Weights of a small GPT-style language model, trained from scratch on English Wikipedia.
Size: width 128, 2 heads of 64, MLP 320 SwiGLU, vocabulary 2707, 3.93M parameters.
Architecture: LayerNorm after each block, rotary positions, no biases in attention or MLP, untied embeddings, normalized queries and keys.
Training: a variant of Muon for these matrices, 141M tokens.
Each number is 500 + 50 x the weight over its row's rms, rounded and kept within 0 to 999. Layers, rows and columns count from 0. Numbers have three digits each. The size before them is the row's rms in percent of the matrix's.

# layer 3 MLP up, 320x128, rms 0.187, rows 271-319, columns 0-63
119:461543435422559507504506477484461465551464505463514491473523474525449580617532525460488461499528544493528532524471521452465449509452574598485609533507607435516407364483474495548475482532461499
097:511498523553563514498557518522552545479522462583546482484457484445542472532495476549433476387454525466533421410487560561444515516507577527560492533476541435536482528500569525509457470454557463
123:459467445510522460471526518503464398513511699378475560530592529482478540486514469489480440470488490548433538549403482555551595507507520469486594544504478529442526413456498406448543495420504482
110:500489473491485506522504537517501496490509515433535591472565552511479468504433564583497506426477517541508473651528453433556410533526528460445499491455614485508482504414473461468536524467449525
076:622557493497454493467403528538510469542419547467493578400515547465442517565541498586458531443505526461506542527485473450504411453445523508390562585563433507479571443453408545490517560589452554
124:454519452442476470479446517575539488488553478392546479595500566478498338471477520511533467521546552567474453381603478496527521463429517533473533512491555438450572457553409410513531537458457482
023:516544539411522565480420499504519531486533528558459533397480500473504500608491635554544408453523448514525500477427435530463562541441500652495506533475539469454574432473510449499521522608477516
118:496514455525457512516509493432537454514484543553541456492498499503520480450526602526571503619458533463478518500481503485472464511543537531550458536536511506499530490526462422506402464509492431
100:448492466563504461448462558438455502347608539386504513529542578478458489447438632400565488575424524465547530642491579514423509519531534498563518495490457490481522506504532529501559497482469481
100:575517517430497540541468569518544472533548416623434497548515472573498480482420596470575521451432595519515446549508500509487489505476559550468520449576565498520520581447594564484501479508532621
092:526548553450537468537462502523477501541465532476482505481451356549569497506524461541432548417509563374585473414429493421539518499535416499423468439608484503535644449499446463594484550480509507
056:475495566508543600468559530524399569468459539530513526541472567503581446538524509454546481554456451497485569429581487473497528468521571419496479424456483512514577553606430450538461440577479503
109:497540535493481428572545550497428522544450495503507493541475476489559509542438504526521421510483545509517571464455480484465586418475489501491497398579541517521623513532434457504508505510483525
048:561463488521493553589498549592562411434514501484484516510464429546571489475432523510526513536450572440592540433569492512459482481520462545471486500495496490456412492475477543547524520535528525
127:496508539413495487500496534384548491561536511526490533471506476542569505358564531494515531418490444455575558613500524466491503453503474510523533536499430457528521454528566563495490474611510437
119:570592447457477533530493444509478501602500461545542469487514455598523478473477620436537501521415498516553507586418471455460450448463438501464499559515533477477513479410469666522463506493575440
043:426588501617463490561470514501518526501506467472462520434496582495511474577510531436451474544547570475446461557579557517557545514512590518565552475600556525473572505618493383437491522512454472
067:456537486524502563517492387481466429623444469476495414494494479456464457384494556477437379447451461454545557452526525527519450546491507436468519454479424472597528478436464506467500531398518477
111:485505471539570492526601544534495502476546514419486521497491469474449502433557422588545447590530447512485441451408512557531530505486484484558592483574536540462523393405445458478501460437473386
077:475528453491650491524447481523549599513465487499464537379504455586489476563525536544592439518430580541567527440454495543461494491439523429476457562600473440466495588485486554487501489565549540
113:554497514545460451461583555567509519502497519554556504544536510408473469509499548518496568552534476444428422395560553517441411554478562541472461587442481614496546582553439470551508461390425498
069:477501493460441424500487565428583547631531485485493517508510475446586617526574508613498563565469495498514518485572498529428514480535460451521518445429622525513488477525447531468464497541471382
014:488489484495482485488482435385463512518491555529513602484506502477591486484479550509453493475447446490439469490495458464557490460543465443529535571533522525510478344530573559554515538471608522
134:495474536573552510530477590457497459420501490531552503469473508512491498533392500570487496504511613511453470550505529572581651491473499483478485542504458514534522596575491516446512508459508581
131:502461472467616504532561545493434489496525621450520441517599621420509478526524506530477438511492540509495535467378510531542508523439445535348497534540404465447532555489527547555457531474496443
115:490563433471513550514520530501578539492557483418432532493474517455483502587513432499567508514516543516554572531606439482555549535515563488572425461527519535455480537437496484562404479542517505
121:523530436501491474501503526349538463478462546497432596621475492454580497464553496498446614509557529511494388405513566564463475464582514520513508445498572550491427460461609505548531449515482530
108:471560547504529475466510525553515553436547460560477504430586493499544491440590560493486491426513556387568430552532503392491497516481532465487535572444550451446513455495482508501468531532550470
108:511448551632521470508450479475531489344491572449529514353520424495470547549490462430492487454456562467499451528524487469537500459454490479526524491517371489525451472445575493442507576415522501
052:472552458408548574535509444544496468402446494550483494420447478480451501516542476478532429504481458533543480589477458548500533428522562526477485524468499604520486574421469557580446520456473510
048:469543491461472576617501425500486521419530503536451479502475545461501489516389543519485425522492552546500444536505505514546500570417567593483520501511611439512434489465532632569588451497557453
086:520509505385556478552573501505502576543492502512461546485527548558506440464481335576523501396444547515614445549575521579405513480563573514438477462539552464503537593409493570456467489511469494
096:476495523505455548380493510567518513569450473577434488590595554463401419559551481480532506524511504493397440471502497517501420491535534523615490495580628608624496431553488458537504505499425497
131:475492529477501411466516519533537529482469526496461499481521549535527473466481544569534501475462569521482478453487464503608533535472504465460512570425515399496522564621469450536455506440524504
119:460462441617448522512517514489480502511414457479507451571631553497530501468518478577578585505536565492581515442544506458554513565504532495485547481472552585532540542435528428544455499431524465
062:484460499583472550588537428505511473349471548426580570521540499514395498379523503454443482511453516461421478499485466573530482571495556501488577486607472550554532527450534575495508539517565506
061:615497484474495510490417497550423460527508503472575451518413443502497483456441541471535507494456556474398442451534465612502582504541512481557499518472489499484598513433577448435605515395437469
062:460517455458516529524526490520530509521517548429524437378515486512473483525524490505476473409528514512533438439446519548514388520518472432413482570413520421496533595560489470526456497430517562
099:427454470468502494439527575558417438464557469485455515475495485351413489534569550445515562490553479543476432477486465540423430478553486497451489545423449594506551438524606539541488466451506555
136:415465478515426488497490516385446533522538502462481542506503515513541404513550474445509538454520517523452522716468551440566475555483545443537515460530555506531507486569516455492518524421499468
115:578523439497519493525514489527501473552542506530546453547518512438503534441480458592552516540476470512525463413439507482451504631502499432523524457550575474592512520519466458471449581501465437
121:405372558484517467443511534434486478453606440558579514427523521534539377573547519448476436509530527525609562482469470504456551551482511505459494511468493446464454438564513456517546472483572472
110:515499466503433417426483494569439565527545536494449532593516462489441436516446618471414458526405539439516449505550573525463502573448464493496555466480481521568465530530539632466533514518518438
062:535461460536504525464468507483494529477551516517511493503481515535498471535463480557438473457603391523435564467555521505526575504579476560518481504503543582533444489490516493484595430446545621
137:485473472564447471507514612579508516577457485532516549544463488457460441437563611570482536492538467537408457493562581589448474576436551498571509487463428574497464594425383524536422502442508522
108:508519495476511483474524511519514523531533566413510428468410431447592551434549375484460488448478452563488515485483474482527476500510478528491435453470460596452531525485538421487530620556529593
073:481418527560545462514557525497442501496526401515516580446589460480568517460541504538556542550489422509586430578515482560469523458469558591481469586476443515493560446482449443450469509410497495
035:487467455550510583430477450469545502431549549508480578483514477469555457429433563465542527439495569470476556557523483474510522511534520507451553538509557469469527395496598493506602466380500471
106:469501442487487525488512525476450521583444422445377467574431519422562497388605482521460570557491683441528480498449513546505532367515482548562554472533445530469529575542482458494483508462509485
# layer 3 MLP down (transposed), 320x128, rms 0.102, rows 271-319, columns 0-63
112:473577553509552503504517466520572570465432495520459489534471499438531530381442522517493482492513461489482440441544453558504536525513557447533469405525454500407574622472518488499546559480474547
104:526525472462433493511447522474445467502539501417434515510564572522481493484496520465520534597501455474430558564544450438533455488445587500435487561555506648505525451502469488484624567533462529
115:575496453443468434517478495459565533486501438563491470543469499463503411526494516459516603501460493489542499501517486397379456453475512528510536563447506503493537487608500577587430499563476512
122:501453511485575525497520426510502510493529450559381415541426519497522542465501558431514506574579461570469480414375501449477487508498503530563507428606404491536507440569505475549465390475522519
095:521524531520517533502509501494528599441456525486542499557567495480468526476510435423553421446508488466505594469457472502523558559477587503493444488539590502402456458501482366458513483446559357
124:511560541515503463501481459450402446485478477518465524436440450519468661556454441571523558503522489474523466649436529546478418541577459458593458517574458503471511554466573579475456508523497549
022:530518503556401561559448557501431456498551505521461550523464575494447469406511455488523588484548546503532515549524547447468480463530509501491535521410504451428542555407585451527501432434505527
104:505510562491589455490454534555465535488530467462388542513539469433494501511470383495510496389505518524495457511631506511568460533410643464478515518395567588483503504492523543516594546481482592
105:547449524456474504548571500503521499677517378572494504509497430497473493502524427599490551490521557570454443486528403419595458403514496547448554482433514429504398507515454527497422532501536431
101:457476445596483555548502556537490510428555509337543473386495536450432559583593440475451506512548476491495472412441502500520482462523574486516482428409424502529478538554393477520501499491521414
091:540526523619506486448496556522476528445545508429615523533552430516449530513512539490585454612439472566473466561634500547519481433513510470506528433469476511552360546412560546413459534540497494
066:501536444532438535522439549550556460497487466484510397512507441495524533513496458502541563483589526510530462573418497578556535555518578578462473519484492508399449455466602471512544588448442472
098:433574466480534418427458507531598477428450496539436403481516521472479457475540475510438549535506467516480462532485531567486412586517531523515491463448446532464406502533531487486525497508479458
048:477474516483477497472408450522498503596564537424508557461534476548489455483493455576514502479540421543374487558476564465555497474490463482546549507515428542457513500533585532499519462414582395
112:523542446607477408507506533590436505455568475494522488516538501424457528549443505498496453565567516523473477456503501585488567536496510484437426518460570466514449532500558422540568555453487593
119:447544549533548562430549483456467512436456499412489533498465486452504532486544420623480509446555482487478462402592497521503490478533450521507550510475533510489549510606564400470461497504501548
044:639556449488447454475472481490467450502480443534646441451493484463453548554464506578497495420440461505566552471453492490428419478545530464522451567414511536494434540519460619542534517422478608
071:548525554434424565471573501528489490391511533471461598524472552475562483485513495514495579552603540510432496537445482458496577529554526526584511408576523541517380566524551538574486484499520548
111:543519502439511466506444551466522503472597476578546445475516501503490459539480579455361515408488584458520464525528535444477491465593471458459433461436474471441439552499520543505421533539542630
089:514441482525415492473482562494397418513502495553503565556422492455540539461447549477391513499561407521468401538551457483447472484510521492516496612477500513393535510541565547455450524455507541
115:456483350536465475476510488465481482546512478475480418518475483471504453489501460456502458426504592514531602603479539539562618459557557495506466603547489427513410497541577529369542559533566516
067:623531602492578450480569367571455438378523577497538400541427509536426397457401506447476490438492495528449500498487529459545467524438459545576476482573426473452567503538478515487509495494574574
012:556470426503579461468492466553423584390579498481472466491546377522438551504477455494443518566418577504550565425501545477567501497485478508584512504504490439484487543451486522472472542484525463
112:560474512434438511469550472532537547554515455492448458492558517503521516468561511470532495503464421502580546470484526466400312505492473519489503494521528424520509397360527510538503450492494438
166:567548449462414478444511395545502501518479434594487526463506441432519543519568430478492419434490555522531451525475526601552544619520482475413481565516551542600493485507519460578489582521499461
109:450488552508436535529496436586452477519460480614557485476532538544514534425482580430436489492511491502469446456391454523445446539473581527502518488472521419470528532593497518438616533386484531
108:438547599513529445485525473620458540497522473512522350456496455457482511521506520509564399503481428440555620557406528440517595587421448506471501469478468423553561464493483498455493476467566485
118:586548443530435517452518485467507441556391523438541532460383496502511565538400466576560552563444430528514498454479520611552510446496537527580550491534426525436499560495488538532537478526493561
121:540465487367470502455541482539499509659504438522483454608474513494536453517500479553526501548529413495480502483468473547450512533530482524450554411484535472524544475512437542553566388558511456
056:457514491646525501524449584508503542560516512473456557539590489478535476443442570555413546441535522391426504381585427488488385529476507506558419456497506412566444479543500483390490535517501442
048:500505516569535591379524514457483469612533475481526475551569451594503501488581468490492534464462430483477531436479534477447538416573510452547475483494394480411560535478483424430381481470466540
099:510448499538478462482389446490574391434479458491538503518525460454520607512525684450466455560596456481422543467421550457605506510453561412478520447475451519517439393610511483563546464508555514
105:549462468581536496606493483401542476429484495413581458473415516455589545456417624555398505536507461488565590437466551493420526541479512448425510494481422586523478514523512511463450517435532490
118:511506470601526391552522486483470474534466499521586499528473441455481519537503457454467472515498433466533568495499527514390483463482507510517491601530476654536504502390465495465506512525521488
133:451541470422571496558559502427569432525543465591416407520526523533479546497569497513533463484530608480556494474515520513469520511409445415445543577531535512499533490541552445535439519536551476
074:555434485454545463405427550540538488641519429624458437506442502525553476522440483544531511475445502487566435507501574420482514412490590488532509445407531441549451444537502510516494442486430493
074:498413536543434553527531398435612476422454478546416562484518534482511489544525511476490581572495374561593531516533456419446460477473541478519474515580604459478424526567535445424453482508469611
076:523432571522440526460464459456504525562620484472567583534477595516447560528462470439511531479482504489525536480609445518495531487620471550404441465495496506450562499406461505480515528499520454
110:484480500566472511542536434475599542513483448516533571513463521585555496498450476561554447504468476463473502554526411482613505516456448500536569579500535353509411593496437509524463502498426487
111:573484539511567511433509545589566497503564438562517480511516504487472637456406515505479462602488493506563505374506518596395551436493519556512533460438424539532485527381491521530430469576514520
108:428480560518486567468527468495434485475547594473488549453431490594484450520502448427511513544503515468459567570539485476507469363504481631516519469441417522521473436447464530604521427468490542
116:588404454511597488525564453541526543509559559481474473575540474514405633454515484561460527500472502483409500542454536494574562450511493472475462474560479495526563436471576571513498473565457527
103:571530491429523414576489512458535418458483534564523519541466493519578447486560443494547567476518469474489570442424457461556469459532479558507491486525496542591492445450451407515468476480533523
066:469483496546421518542512493520536435523552481499552478474534405542490503528546441500513532549404572479534510492430471514467472497449385477516571524525508529498491528503450538475501550541472392
123:525502586497571515389452503449393396448488482387482466461525503529449555532434425425527510534445495513580584525458438436579475466591538490467507566481588480535604466551631503505511549513508534
119:452504476505410486542435463503465505477525514567465543548545538551439429645472574544530540523505553463550481528446527515499508515488490503488503466452554416475526503522459603507492437471512390
072:495450483458475499414519452509561484524522560485481500567465527515408416531457504451439472461516565557466602461538448418561460562489576383526468613553556457480417559488516481529522533619456506
038:495506564491523618547481503519470477538527506492485408549502498493420565507546380582452435517380447602511458435461523516494457488482444535569461496505453538542459620446441582562455445595514534
093:518540566534472553499432513482547513425477512587627568462580553525441489630386526478532454518515383523446517505560508444458469625470433504466503485524488512420456401433512506526484422527453509
# layer 3 MLP gate, 320x128, rms 0.183, rows 272-319, columns 0-63
095:456550515441474480447454428475463515566511533482440517578528544489481501509485587430551526570558504558405545519454423501488530501484412468508458458551488639491557494541404479468577518547468486
115:518508532498554562450479426580567504549455579621440442461431473528503510519528519493480433573557402541496569497415572482503452495468461518536465452511421483507458581544430521510486582502491477
115:531513519591450492537494495502445513491468464556465524519430474422514579518478469428433504529514520425429458384544506472491578516555537543542439511507473596493436496584562405543505540503472540
065:598548474518520435492450617493524499452482455446558550408553455472476558514502457444494530367470582576523495530494473459557478457464473498426469519583493569468539476501435516516408557664376456
124:478549437480472587460501512561479545506523475416573559548469620476526397443597478476504466454519434555409553437511460511487533454485546552566480584456537428523519546508431430484518563467482499
029:472583487513564491517524495445486595438534489498541498589526431488528510662484551509465462436443371538553479415507408546557462523507454532464426455495466402499513473551519565477527452659523478
087:468502470487473469512487523492540530487529460584522516383451506542543528493559476537526502547465573477493520522477475443464571471563486512510472521541517494449476562496469395494329537574562441
106:550489508450455520527548464517524443633460342546524516518400451551548546552524411621534533485539537546479460435531442430556483453510474537377511506493502408521455470503476471520372532492516478
100:420416478621477480469494457472467494428456565377579477427487527410500541493544414545419517527545458513501574523445473489499516513467462462515501568470461506509498416530404440527470515525430422
089:513477503590483495474531466501484541439421567495498499525577513519406480485526476483531443622487423511410572588571478610536546440474559518529582565368530515483363588420510565482498507515504488
064:472515560474539580490565528520428576496492551530495540548483519519523421510536537491524419523420493517481543408581494470477507465483595455484496464475493470504565556620421474545468443546534503
078:523544506572472525511503484494523489429446577503490477425389551484547465462482513507479479567485499542580551405525510457454492550542471452445455484457486507538603545537414478498487448473425511
050:453519531487518470419445478413438593553519538468495509478546578437433495473569432530505491501570470569484451581460511528547499498444559456547507489537426549522586557582533410455469501459460453
109:523433492354396492523472530451515481518418504542470451609543502499540463392508480501524488502523448485528572607479548556397514505516517517432606471434411467501539507528542513530480435579539397
132:374465512615523480449481521489530456417525416415523464507458531403472486542539384575458531472582516512448456363613465547513530524542593541514520411466576520478502476568498379512489498497518535
041:467484489533469503440599522449544452539417520572495572670500476486561475470525568475556510508505386477504547488503562458515490561447469480457537444458462597389531538479583532470452537485484526
074:478456528420585479588561579522497495431556444465577592457501503528493476619458455479504587538588549577510459521413507452510561496520505523455457503583566454437458462551544515497546506526596518
123:535502505440441527492426479444480508515458485577514484482495528532555496547470535443432552404477559473537484590566490410483493487504506490442402535434466501537452592589545545509470517563556608
085:490524488517359468455519609495418435498519567517491435604509523442492509477426401542446531463550433491512481643505416453457459503542474551466502424421542514497449500577536489446457527441511493
117:562535448513489449520507492578533497500497543499513543569488458436433491450545539485527552492532478425439437425561524531395412556503539475526448567460478609489471511507474485552478490389435497
068:466480477544430506446417536473470497520480588482408463536609488504590490469599423570478462513540445495517539398489407593506516418497481476485508515499599551523426479462547498527576448556393445
015:459470611507604517447533424508585548380453498521430414445494532442476535488470488443479532527480514474553472508506445518556486561534519536462389496410453438509437492456554546464470530457381387
103:513531463454501561543525505589517555573523459509466505542496344417516431470521451471502487505569491450553482442483521506551493542498428470479371478507452575466470560592425483522533499556473555
136:531452457439571538447548457497480508572448704493578472516519538431454491539497526539450495486434561557498413479330465550467509498477442526361576580516442468464552480490554571506437511471484484
111:506501426502510469482482532455512513453451541456396498537472444437524472429474393555514494562493448563550606524557475461511574519470542467489498414501479518538529433421418491614420470528529429
100:491456463480520527536478488470535473482439573455510494541509418445549516399502546605460547460540453504585524482503500574523541546543444463439464520424514414532529492341524458574513468454494481
116:550513463555467543471521465513513491564489548422504529486456403487460535437479417578516492554549473491497490410554461616514484446497448481525468533510423522506593627465478487533502431476451626
122:494532497375489522477538567548509506685467388553473460606456482520563469506507479594523528527499440503495552511456509528454474544483530523438503548486555462494542438536435543531521454572517444
057:513453564603483443503494550501517526576548445483497509566535545534539501500417535540449586521546563458435508404528524441500451565489461524524503498539552419463507440619533487435533499569541496
039:512533484522489436383540593458464554524521531612499473487581525558578500463612510488454500491524431464491588438449478472471526518539454460543435533535422610482567449504524413465477549480464482
096:473468513575450508437435438537497416439501451540502534537505464470517607519503638419480524557579413484399558418472489389575500514481448471498489497462466544476494394622525466525555501585550499
113:500523506497453557379437497544469509520466572508412601578511562477364446497610404498484543419475452491471420521541478545541532524497630505561469508496537534508463421491464452568475496459495506
106:533536442609555489433593506485534444567532465461527569568419424539531500540532497526443545510492487560529626376504484498449494557444467467425442499569542603448533602434518480485512541498492568
123:472506529573517499436453500497448560461417690415486505541464447514496532375558480503431484449423454577474516478519509529488473489507494468484594515481515541550456483451518495496543443465512537
073:549502499441497446403471567500520487681500408623418400481444483508582494577476466551574518472528489551593478508511541406498542444476416498552439486448573514460482473585492439473478458534472523
077:552461521485511555492407530523392490528470563516559439556496452495462507423498530455452442511461572535430389446519494620491561555530530494469570496482452518425567488428586490506581499417429431
073:386472565428507450465535496571497522541487575510533557404487525530493545512450574452463474463481403536568522513457374417454498547464481483495541540417498416475509584467431532553500504487504483
110:515515548532462487551548446431596544476553481528498467498475476554541519512374456542490440525512479472480522571544515425605501514473534463584456447589522363513473538479442494447548501548507450
104:552568436471528486599436548487466520529621617407462460477584460469544506545486430479566591488526551553534495605418504446478457558453510481453486527448566531459526563586550454525488507415468474
110:548513499446509455479509442539590547497550424517510512550477529452485519522435434530522510460520433559521551492435508508492525527503527359530502501473600488497547498497492418458520502609477397
118:358429522491473475485471622509514509487588389531578507504515490464496395563522544403521454476495502484559541464487450508438500544458593540538485474451511500521483546544439418503410494390528484
110:526536471479512500546506512486536540535471425542488549527530488570415455607421641487445555530409606507520433593565540453451508609482555484512437478473570458527521548557547649476531495563498492
065:513532498475520570546506498483432509545493458471571545482485510529487511589431494420483501500565535507473470424548464418469532553495521486456512481525506518470531538613523511423519449542444521
118:486440540487541517444486490447455495463557444462532515479510476590552551457511405445478511592424476503619597475409442440538462354540427480411500515471503492481571455515550407484476591477530493
135:484571496511559507444552522544561554491552511422517380449454417465568564413575394473487471475461436528489521497524489473516499446489486498520463470554441582457503497461590453469498550582561589
061:518439491529503559571510445495460474513474489504501437413558479495612529398562467546513546578557410477509420597494460533370484455638515584496470453475419578477590499514486498502507531485534482
037:430522530483466446557497593494479518533485517477541408573503475518421591520557364563486440500485437540533444430453507525501454481485471497501444486564410519501410571477420561501453484629538479
083:548537550549460466529506581543453512540581475535544506540484433519637426515511507517536486534501342506506564565493531486413382503600508594448469479442470489541514442461523408501440493520437453